Weights of a small transformer language model: 6 heads of 64 (1 for keys and values), untied embeddings.
Each number is 200 + 30 x the weight over its row's rms, rounded and kept within 0 to 999. Layers, rows and columns count from 0. The size before them is the row's rms in percent of the matrix's.

# layer 8 attention output, 256x384, rms 0.163, rows 213-255, columns 96-191
091,268,266,216,167,149,235,193,187,159,172,176,166,182,189,171,189,215,198,177,189,253,210,243,158,219,237,175,183,206,275,166,260,195,235,236,187,214,195,186,215,190,214,207,178,230,288,261,219,220,234,193,207,211,168,221,184,224,174,238,249,220,215,227,231,190,198,194,138,197,177,226,158,194,197,182,194,158,207,157,142,226,244,206,223,185,189,229,205,225,216,224,198,213,241,207,176
095,158,205,219,197,182,181,185,170,224,224,187,179,189,224,225,160,246,196,175,216,186,218,205,158,255,224,201,199,194,231,193,192,214,183,198,183,131,262,205,204,270,205,208,223,181,230,165,180,127,164,231,151,212,191,200,208,156,188,186,169,234,179,196,182,167,244,198,203,179,196,207,153,162,174,171,235,188,214,227,169,180,222,202,194,200,216,187,185,213,220,147,198,253,200,134,183
097,201,208,207,189,201,193,207,218,200,240,181,238,219,217,192,210,167,150,186,190,144,193,158,186,180,194,272,221,204,233,225,226,200,177,201,214,233,187,225,139,232,237,194,223,170,189,195,199,243,161,186,195,232,184,248,224,206,226,171,196,158,241,209,187,222,246,201,227,149,190,241,184,230,262,197,172,215,255,209,167,158,221,167,221,223,177,243,167,157,107,197,236,191,256,157,240
096,198,128,175,181,188,205,226,230,212,174,161,177,193,145,268,203,157,168,148,199,181,137,250,226,135,194,162,242,189,193,165,255,202,174,140,198,166,214,180,212,203,217,207,190,214,211,213,231,161,212,249,215,214,249,154,170,214,220,203,204,216,238,165,200,209,199,185,193,163,227,181,207,220,116,225,237,190,213,178,212,202,163,217,213,217,202,204,210,159,175,232,246,154,250,233,197
104,216,232,218,234,170,213,178,173,165,169,194,203,263,253,194,179,206,257,253,186,205,215,175,191,203,219,204,220,160,181,235,202,138,204,190,224,149,139,209,190,218,211,190,218,173,191,223,147,247,169,158,212,213,222,190,208,273,242,207,200,154,242,227,222,258,229,212,268,203,183,170,217,200,228,130,167,188,177,237,178,156,251,271,188,202,207,199,223,253,207,201,247,239,168,203,176
102,165,211,276,169,165,181,242,203,223,194,183,164,181,172,215,169,215,169,202,207,170,182,254,199,203,202,237,190,195,241,174,283,166,213,203,233,153,204,175,178,187,207,151,243,157,152,211,189,230,208,218,194,184,193,206,212,144,269,199,230,197,175,223,171,253,209,208,259,218,195,193,220,272,210,172,179,215,139,207,276,130,190,239,182,179,244,176,239,173,203,197,239,198,165,276,180
098,217,136,201,191,236,209,246,219,235,145,210,189,183,163,193,240,151,183,180,222,196,160,183,201,197,301,199,187,208,245,204,173,270,240,198,228,199,129,191,196,229,177,218,169,196,231,141,211,183,243,194,242,205,162,170,199,238,244,155,162,197,192,236,239,224,198,183,166,211,243,172,181,214,162,214,266,206,229,201,197,254,169,209,219,203,157,180,199,205,211,286,175,209,206,236,223
098,223,180,202,210,214,215,217,230,191,244,161,196,163,206,173,164,198,210,193,192,217,183,177,217,229,180,238,169,243,211,232,219,275,198,236,175,215,201,172,198,196,226,195,157,246,217,95,199,192,199,187,253,195,188,209,174,147,118,208,246,216,192,170,157,203,185,189,178,175,209,203,215,221,179,261,221,161,186,244,207,217,199,163,202,231,232,242,214,167,194,263,171,198,173,227,229
092,199,217,182,187,193,201,188,168,196,202,158,231,179,248,183,214,214,187,222,185,173,251,185,199,279,231,193,187,221,186,177,192,194,169,229,235,151,192,237,223,197,207,208,242,177,189,164,165,182,204,190,176,220,196,236,155,170,221,137,200,172,274,224,207,159,164,183,199,173,209,177,171,229,240,159,174,173,182,206,229,192,202,199,208,169,214,190,171,197,214,194,197,249,238,201,173
097,221,188,209,205,194,233,180,145,173,160,182,156,188,173,184,206,238,204,261,192,229,204,171,156,255,217,190,172,238,167,206,217,187,226,171,180,193,187,169,209,209,209,152,207,177,210,213,222,235,176,194,131,123,220,238,200,209,238,186,200,176,195,190,167,141,182,223,205,173,260,174,230,172,181,185,165,164,190,178,244,218,145,230,186,216,201,112,191,195,200,195,186,179,202,182,189
096,178,175,147,161,231,195,188,172,173,229,203,245,178,214,196,209,157,198,146,220,229,217,164,228,199,291,195,206,186,149,215,225,199,241,176,220,243,188,149,167,151,155,203,189,233,135,263,256,233,148,201,174,121,196,202,241,221,174,217,188,176,248,183,130,216,213,145,167,200,239,220,214,208,216,149,210,196,205,200,232,272,168,171,202,182,241,169,185,176,185,163,196,195,140,194,228
091,187,218,235,202,169,238,198,188,223,203,191,177,202,183,152,226,188,217,176,175,208,174,172,204,281,222,143,216,207,197,146,253,206,251,245,226,164,267,192,235,155,168,241,195,181,181,186,222,184,157,191,182,227,192,149,152,228,224,188,137,198,249,253,188,142,261,176,241,230,241,142,197,241,206,206,197,216,178,178,251,223,180,251,177,243,166,118,226,214,239,206,236,171,171,212,212
122,220,265,167,208,173,214,243,187,166,231,211,201,195,195,190,165,201,223,225,186,244,194,224,233,214,259,184,156,225,215,232,220,217,233,204,208,241,184,281,212,203,215,179,151,183,172,277,198,196,252,184,201,161,213,179,106,199,235,214,186,213,176,182,219,280,234,179,250,175,143,237,218,170,214,201,186,184,194,199,157,201,227,183,147,218,227,183,240,217,201,226,230,235,212,224,250
091,180,226,190,190,193,130,190,206,134,198,266,238,202,184,213,182,185,135,200,187,179,190,254,225,155,242,248,214,178,201,154,206,281,193,224,203,232,163,208,229,140,207,177,236,193,192,222,141,96,180,160,225,193,245,198,138,229,249,210,144,185,141,184,207,92,223,279,193,187,199,177,217,165,157,175,194,207,213,159,149,209,206,255,186,179,226,217,192,183,210,203,185,162,191,219,248
090,267,209,250,200,172,192,157,225,178,187,208,191,183,237,215,221,202,166,188,190,221,196,192,200,204,240,221,194,199,190,218,127,173,182,178,147,202,231,170,135,197,146,210,175,197,181,174,130,217,150,201,179,214,196,266,222,158,192,203,190,199,241,161,176,266,256,210,147,209,207,213,140,177,224,169,154,190,183,252,212,198,182,163,187,209,200,246,173,218,176,209,215,232,229,211,254
095,211,228,190,212,188,202,224,205,195,210,211,187,218,208,235,169,215,211,208,180,179,216,229,184,177,203,182,233,256,190,180,252,170,223,196,188,246,184,220,217,250,170,196,149,157,241,239,155,171,216,236,185,211,187,192,210,169,247,224,190,172,200,232,217,148,215,259,191,141,197,209,106,152,160,148,233,253,240,246,160,194,195,161,218,134,183,228,221,218,219,182,208,212,275,159,238
091,193,192,195,252,206,237,161,189,168,230,218,165,205,180,172,220,165,164,222,204,240,183,175,198,194,229,154,247,166,235,157,279,208,162,222,178,176,217,226,153,258,143,234,179,189,205,212,183,184,143,237,175,173,202,170,241,199,263,180,196,192,256,191,187,215,256,118,152,197,255,143,225,204,176,179,197,225,252,186,228,241,214,206,180,236,288,189,159,199,95,250,232,169,188,243,224
098,209,252,208,192,146,208,151,201,199,234,199,216,186,182,147,219,187,226,166,198,167,171,215,209,152,200,194,184,199,158,221,201,175,152,183,189,213,180,177,157,232,230,220,202,194,194,227,181,188,231,221,157,230,212,212,230,225,213,219,191,197,223,187,220,240,238,257,171,159,169,199,184,198,225,201,166,200,186,212,157,189,222,128,244,164,176,223,191,209,175,208,199,228,206,130,254
107,229,241,191,212,215,197,181,196,158,186,184,215,178,199,192,230,209,180,231,190,197,221,157,203,213,177,196,215,231,251,207,169,264,226,220,191,192,181,167,156,193,253,149,166,214,253,175,220,214,166,249,217,187,192,155,200,191,196,150,210,177,256,194,139,236,131,140,139,211,205,154,201,189,207,242,187,156,179,205,263,233,205,196,257,214,212,221,214,226,188,202,194,215,210,186,186
099,160,153,245,186,180,216,184,164,193,136,222,209,220,202,219,159,217,214,230,192,192,190,248,198,193,158,173,228,200,203,187,207,183,201,173,265,202,141,133,250,193,199,215,216,194,214,244,144,265,207,185,207,163,186,205,238,239,190,193,233,209,209,199,261,235,238,212,249,207,220,212,212,194,248,159,245,135,183,278,183,205,210,237,219,170,231,178,216,246,218,193,163,237,196,190,140
100,219,221,220,244,167,230,188,241,131,186,162,189,177,200,152,151,195,223,194,201,213,257,214,192,209,176,164,151,173,210,184,206,183,196,244,158,186,162,262,229,214,233,187,249,204,212,244,243,149,215,214,216,171,267,236,192,239,191,166,179,234,151,108,214,174,193,266,207,184,245,178,293,171,217,223,171,215,218,183,185,224,224,162,166,194,211,236,193,206,175,230,196,173,183,279,144
082,195,173,206,144,210,193,206,168,197,232,203,210,198,248,205,146,184,184,189,175,196,213,207,171,191,184,248,209,173,231,167,210,193,188,153,197,203,168,185,249,251,232,208,180,212,242,250,195,272,250,157,240,178,168,227,285,235,302,178,258,176,214,177,231,217,234,106,174,143,194,188,213,216,195,197,272,231,227,171,152,250,205,140,164,227,210,251,185,187,183,164,138,214,143,166,233
105,219,192,216,236,217,202,201,153,179,186,171,211,195,188,198,176,176,192,200,189,219,194,177,159,170,201,202,250,200,243,168,192,200,189,207,207,205,237,224,201,225,177,196,187,225,224,210,164,200,224,195,193,274,202,163,192,163,218,187,171,224,186,201,168,229,238,228,163,178,211,199,143,152,165,131,135,170,241,240,141,223,215,204,192,182,191,260,171,259,190,204,183,218,226,138,223
090,233,222,146,177,203,192,224,216,207,187,199,225,223,194,172,206,220,204,209,208,169,252,215,199,231,185,197,198,215,250,201,231,152,158,270,197,139,231,109,202,173,197,190,220,184,136,216,217,226,168,228,132,277,245,232,148,180,135,248,179,139,238,241,203,249,250,210,162,203,247,213,189,182,184,220,178,189,207,203,226,265,238,236,201,190,246,155,193,281,212,194,205,240,121,250,132
109,190,216,199,224,196,173,246,169,197,256,177,175,189,218,227,235,224,205,228,198,219,269,165,162,178,235,136,206,203,248,177,223,250,190,202,156,191,188,157,212,193,170,201,173,213,235,205,147,180,161,231,139,211,253,244,175,198,156,271,233,245,253,217,170,167,229,240,175,167,188,202,175,202,191,212,184,165,176,220,169,231,190,167,215,212,194,209,209,239,195,216,188,191,238,178,251
098,197,190,172,192,227,232,193,184,223,204,232,207,209,151,232,204,189,194,203,185,170,221,221,246,237,207,210,213,201,187,221,202,229,217,221,109,229,144,169,181,230,209,210,186,204,177,181,231,138,239,208,223,163,190,161,210,184,183,215,213,256,189,235,198,147,177,189,190,183,247,220,161,211,234,250,279,242,208,129,208,184,216,158,199,181,195,188,186,209,197,196,181,228,228,213,251
103,158,229,208,230,170,251,189,129,151,189,229,194,205,222,232,185,241,246,249,196,170,209,226,166,220,145,202,213,250,240,228,246,172,199,242,179,191,248,245,187,180,228,229,167,235,228,189,197,217,208,174,199,186,218,293,215,197,212,191,232,199,208,198,199,243,239,205,218,250,151,246,222,177,247,158,210,183,227,228,157,188,225,240,236,200,224,224,187,222,177,217,225,187,225,212,239
094,238,199,190,250,199,225,193,190,195,218,160,239,186,262,168,233,156,162,176,202,203,191,177,155,187,236,284,197,219,161,196,239,184,217,254,179,235,158,193,158,208,159,235,166,193,193,205,249,142,225,222,220,160,214,147,204,173,206,211,255,172,180,159,232,189,209,138,225,165,160,220,225,206,196,150,204,218,213,178,151,155,196,133,236,205,154,207,250,208,217,207,200,179,229,168,261
098,169,172,201,242,196,199,198,151,198,202,163,169,176,161,196,211,158,206,167,209,208,180,180,200,176,234,189,188,186,115,189,229,231,181,165,195,211,153,178,212,189,167,246,192,223,198,233,238,245,212,200,186,208,235,273,205,226,136,211,177,176,295,207,132,208,194,246,233,219,223,182,154,170,186,162,160,146,242,197,193,184,201,189,213,179,159,192,182,237,259,233,194,190,166,202,213
091,214,234,249,182,225,177,266,207,193,202,195,263,233,192,199,184,224,200,193,241,241,177,158,223,206,158,237,169,224,238,196,239,196,247,244,212,187,165,159,221,198,232,190,215,228,172,173,229,242,264,200,225,189,136,164,193,233,236,229,207,179,277,230,218,296,212,157,298,207,234,249,209,178,242,205,221,201,176,198,186,214,183,218,209,199,280,173,174,186,191,198,172,174,212,268,148
103,203,196,203,201,239,216,208,178,239,195,202,224,179,178,208,225,223,203,209,207,189,209,163,221,215,236,222,165,211,138,200,236,168,210,186,206,195,206,197,186,220,231,196,243,210,173,225,178,198,253,159,194,112,198,179,231,191,201,220,229,206,225,242,219,209,143,197,231,212,242,188,231,198,220,222,216,207,196,193,169,177,214,236,161,206,227,218,189,134,158,193,179,225,211,217,172
085,138,247,161,201,229,191,196,236,206,185,207,207,148,164,233,206,157,152,140,228,223,168,203,197,197,265,206,213,214,185,206,167,219,147,141,188,283,216,207,220,153,184,215,178,247,188,162,197,207,183,166,189,184,256,167,196,167,230,169,189,197,199,182,166,121,197,187,183,200,185,223,165,166,224,187,185,179,205,196,153,191,218,155,233,222,135,199,157,208,241,232,177,175,189,133,185
103,237,167,152,187,192,193,209,210,230,234,215,232,177,212,175,271,195,157,172,185,214,248,193,207,210,221,216,186,157,192,184,192,279,224,220,216,211,186,202,235,247,156,207,174,213,218,208,209,182,251,201,215,209,187,212,172,176,225,264,274,182,186,228,218,181,196,258,192,222,182,200,179,195,174,164,133,212,191,216,155,196,203,148,215,190,190,208,191,210,248,250,211,206,244,187,166
092,183,250,209,202,173,189,171,211,186,176,176,234,231,207,223,173,225,226,207,208,234,183,242,160,212,170,227,173,233,195,216,181,152,259,178,210,247,242,218,175,183,230,132,175,211,241,185,187,135,258,194,213,151,209,198,165,230,260,153,184,219,134,277,200,165,178,197,194,238,155,248,188,202,241,168,228,184,177,158,178,215,208,142,255,260,222,199,170,182,237,263,189,239,162,165,245
095,252,219,214,248,151,204,193,217,211,225,165,224,220,255,158,229,213,165,232,177,185,178,191,191,194,217,170,211,197,216,220,137,177,181,228,180,147,226,157,248,209,195,193,181,229,220,173,217,198,213,239,193,192,163,223,219,218,196,181,160,210,161,197,252,164,167,267,213,161,178,176,243,232,224,254,238,253,208,192,179,234,191,202,147,206,158,171,214,176,235,219,185,183,262,278,141
086,218,266,188,226,173,199,168,130,224,202,175,201,205,263,169,158,245,225,237,217,256,239,199,187,220,214,217,191,155,206,248,194,175,155,256,178,193,193,207,192,179,291,174,234,198,168,268,191,166,152,165,204,169,237,200,171,196,187,178,193,198,228,234,209,201,213,207,217,195,200,178,186,212,238,229,233,229,143,215,199,184,226,238,210,201,214,209,217,190,227,192,198,197,192,203,221
096,209,179,180,207,158,184,182,245,203,168,215,225,219,220,200,228,181,219,193,217,184,236,190,224,158,184,139,185,187,164,154,197,254,220,194,198,194,127,228,210,191,218,177,207,234,230,201,172,196,220,206,188,210,176,154,175,205,182,210,253,195,170,194,242,232,162,153,212,238,179,205,218,212,194,206,180,214,191,186,184,145,236,185,243,204,169,157,216,200,225,170,225,217,235,146,172
090,248,188,204,207,151,165,207,220,166,194,207,225,193,249,216,159,222,220,194,175,244,188,175,188,137,151,168,172,213,227,279,176,277,206,218,164,213,211,187,218,196,153,191,129,249,168,139,177,124,194,243,163,188,184,133,160,152,128,239,178,222,224,177,241,128,217,219,173,209,180,211,168,159,189,197,229,203,183,174,135,179,194,163,166,214,169,212,207,222,193,182,186,206,272,220,229
117,292,204,238,244,187,191,229,185,176,189,183,178,224,234,192,207,191,172,201,192,240,221,159,204,210,233,208,190,188,196,203,191,201,209,296,154,152,214,230,198,187,194,194,240,208,210,192,213,148,178,229,191,200,232,205,150,175,191,213,201,154,218,263,242,195,255,287,263,216,217,170,192,131,162,180,173,219,147,200,190,139,221,243,176,231,186,146,220,238,238,192,213,178,252,188,186
102,241,305,191,208,208,241,196,215,136,149,128,167,194,239,214,155,201,224,242,192,207,241,176,198,274,168,230,190,239,180,181,235,273,214,221,201,191,236,213,219,229,175,178,202,172,192,166,202,177,213,206,206,220,205,179,133,155,181,213,215,223,180,180,177,183,230,215,190,202,198,204,238,180,162,246,192,191,191,200,224,218,199,214,195,169,198,224,239,213,192,239,140,193,162,218,241
093,194,163,207,211,205,206,206,173,183,169,185,185,205,149,174,207,212,218,151,191,220,193,182,146,179,203,201,194,175,190,231,159,124,180,209,196,186,218,204,204,144,223,176,233,238,119,225,232,228,182,167,200,223,264,260,230,251,130,213,256,151,149,231,151,183,171,208,190,187,197,142,260,255,160,221,179,215,150,219,249,195,197,177,203,224,166,173,176,125,233,204,196,162,151,229,153
259,193,210,211,179,129,152,257,158,198,247,175,216,168,201,175,212,204,188,171,251,168,201,156,211,201,212,169,168,177,233,201,238,149,147,210,171,177,226,186,178,164,206,156,216,185,157,247,228,162,236,171,174,175,295,179,219,245,195,205,192,193,214,168,217,168,218,230,202,131,169,195,164,175,214,166,183,229,221,192,168,198,206,177,180,189,201,204,145,156,229,153,244,167,202,199,228
105,205,186,187,180,216,205,204,186,194,212,226,133,224,185,192,231,216,173,193,194,136,220,210,263,221,208,200,175,189,163,211,201,186,217,216,249,162,140,164,212,200,222,144,199,202,185,234,222,164,260,185,243,178,197,186,180,176,208,211,176,146,196,203,244,229,206,291,227,226,220,190,220,218,208,208,201,214,174,200,208,191,164,243,163,201,203,192,263,233,228,238,162,250,196,324,164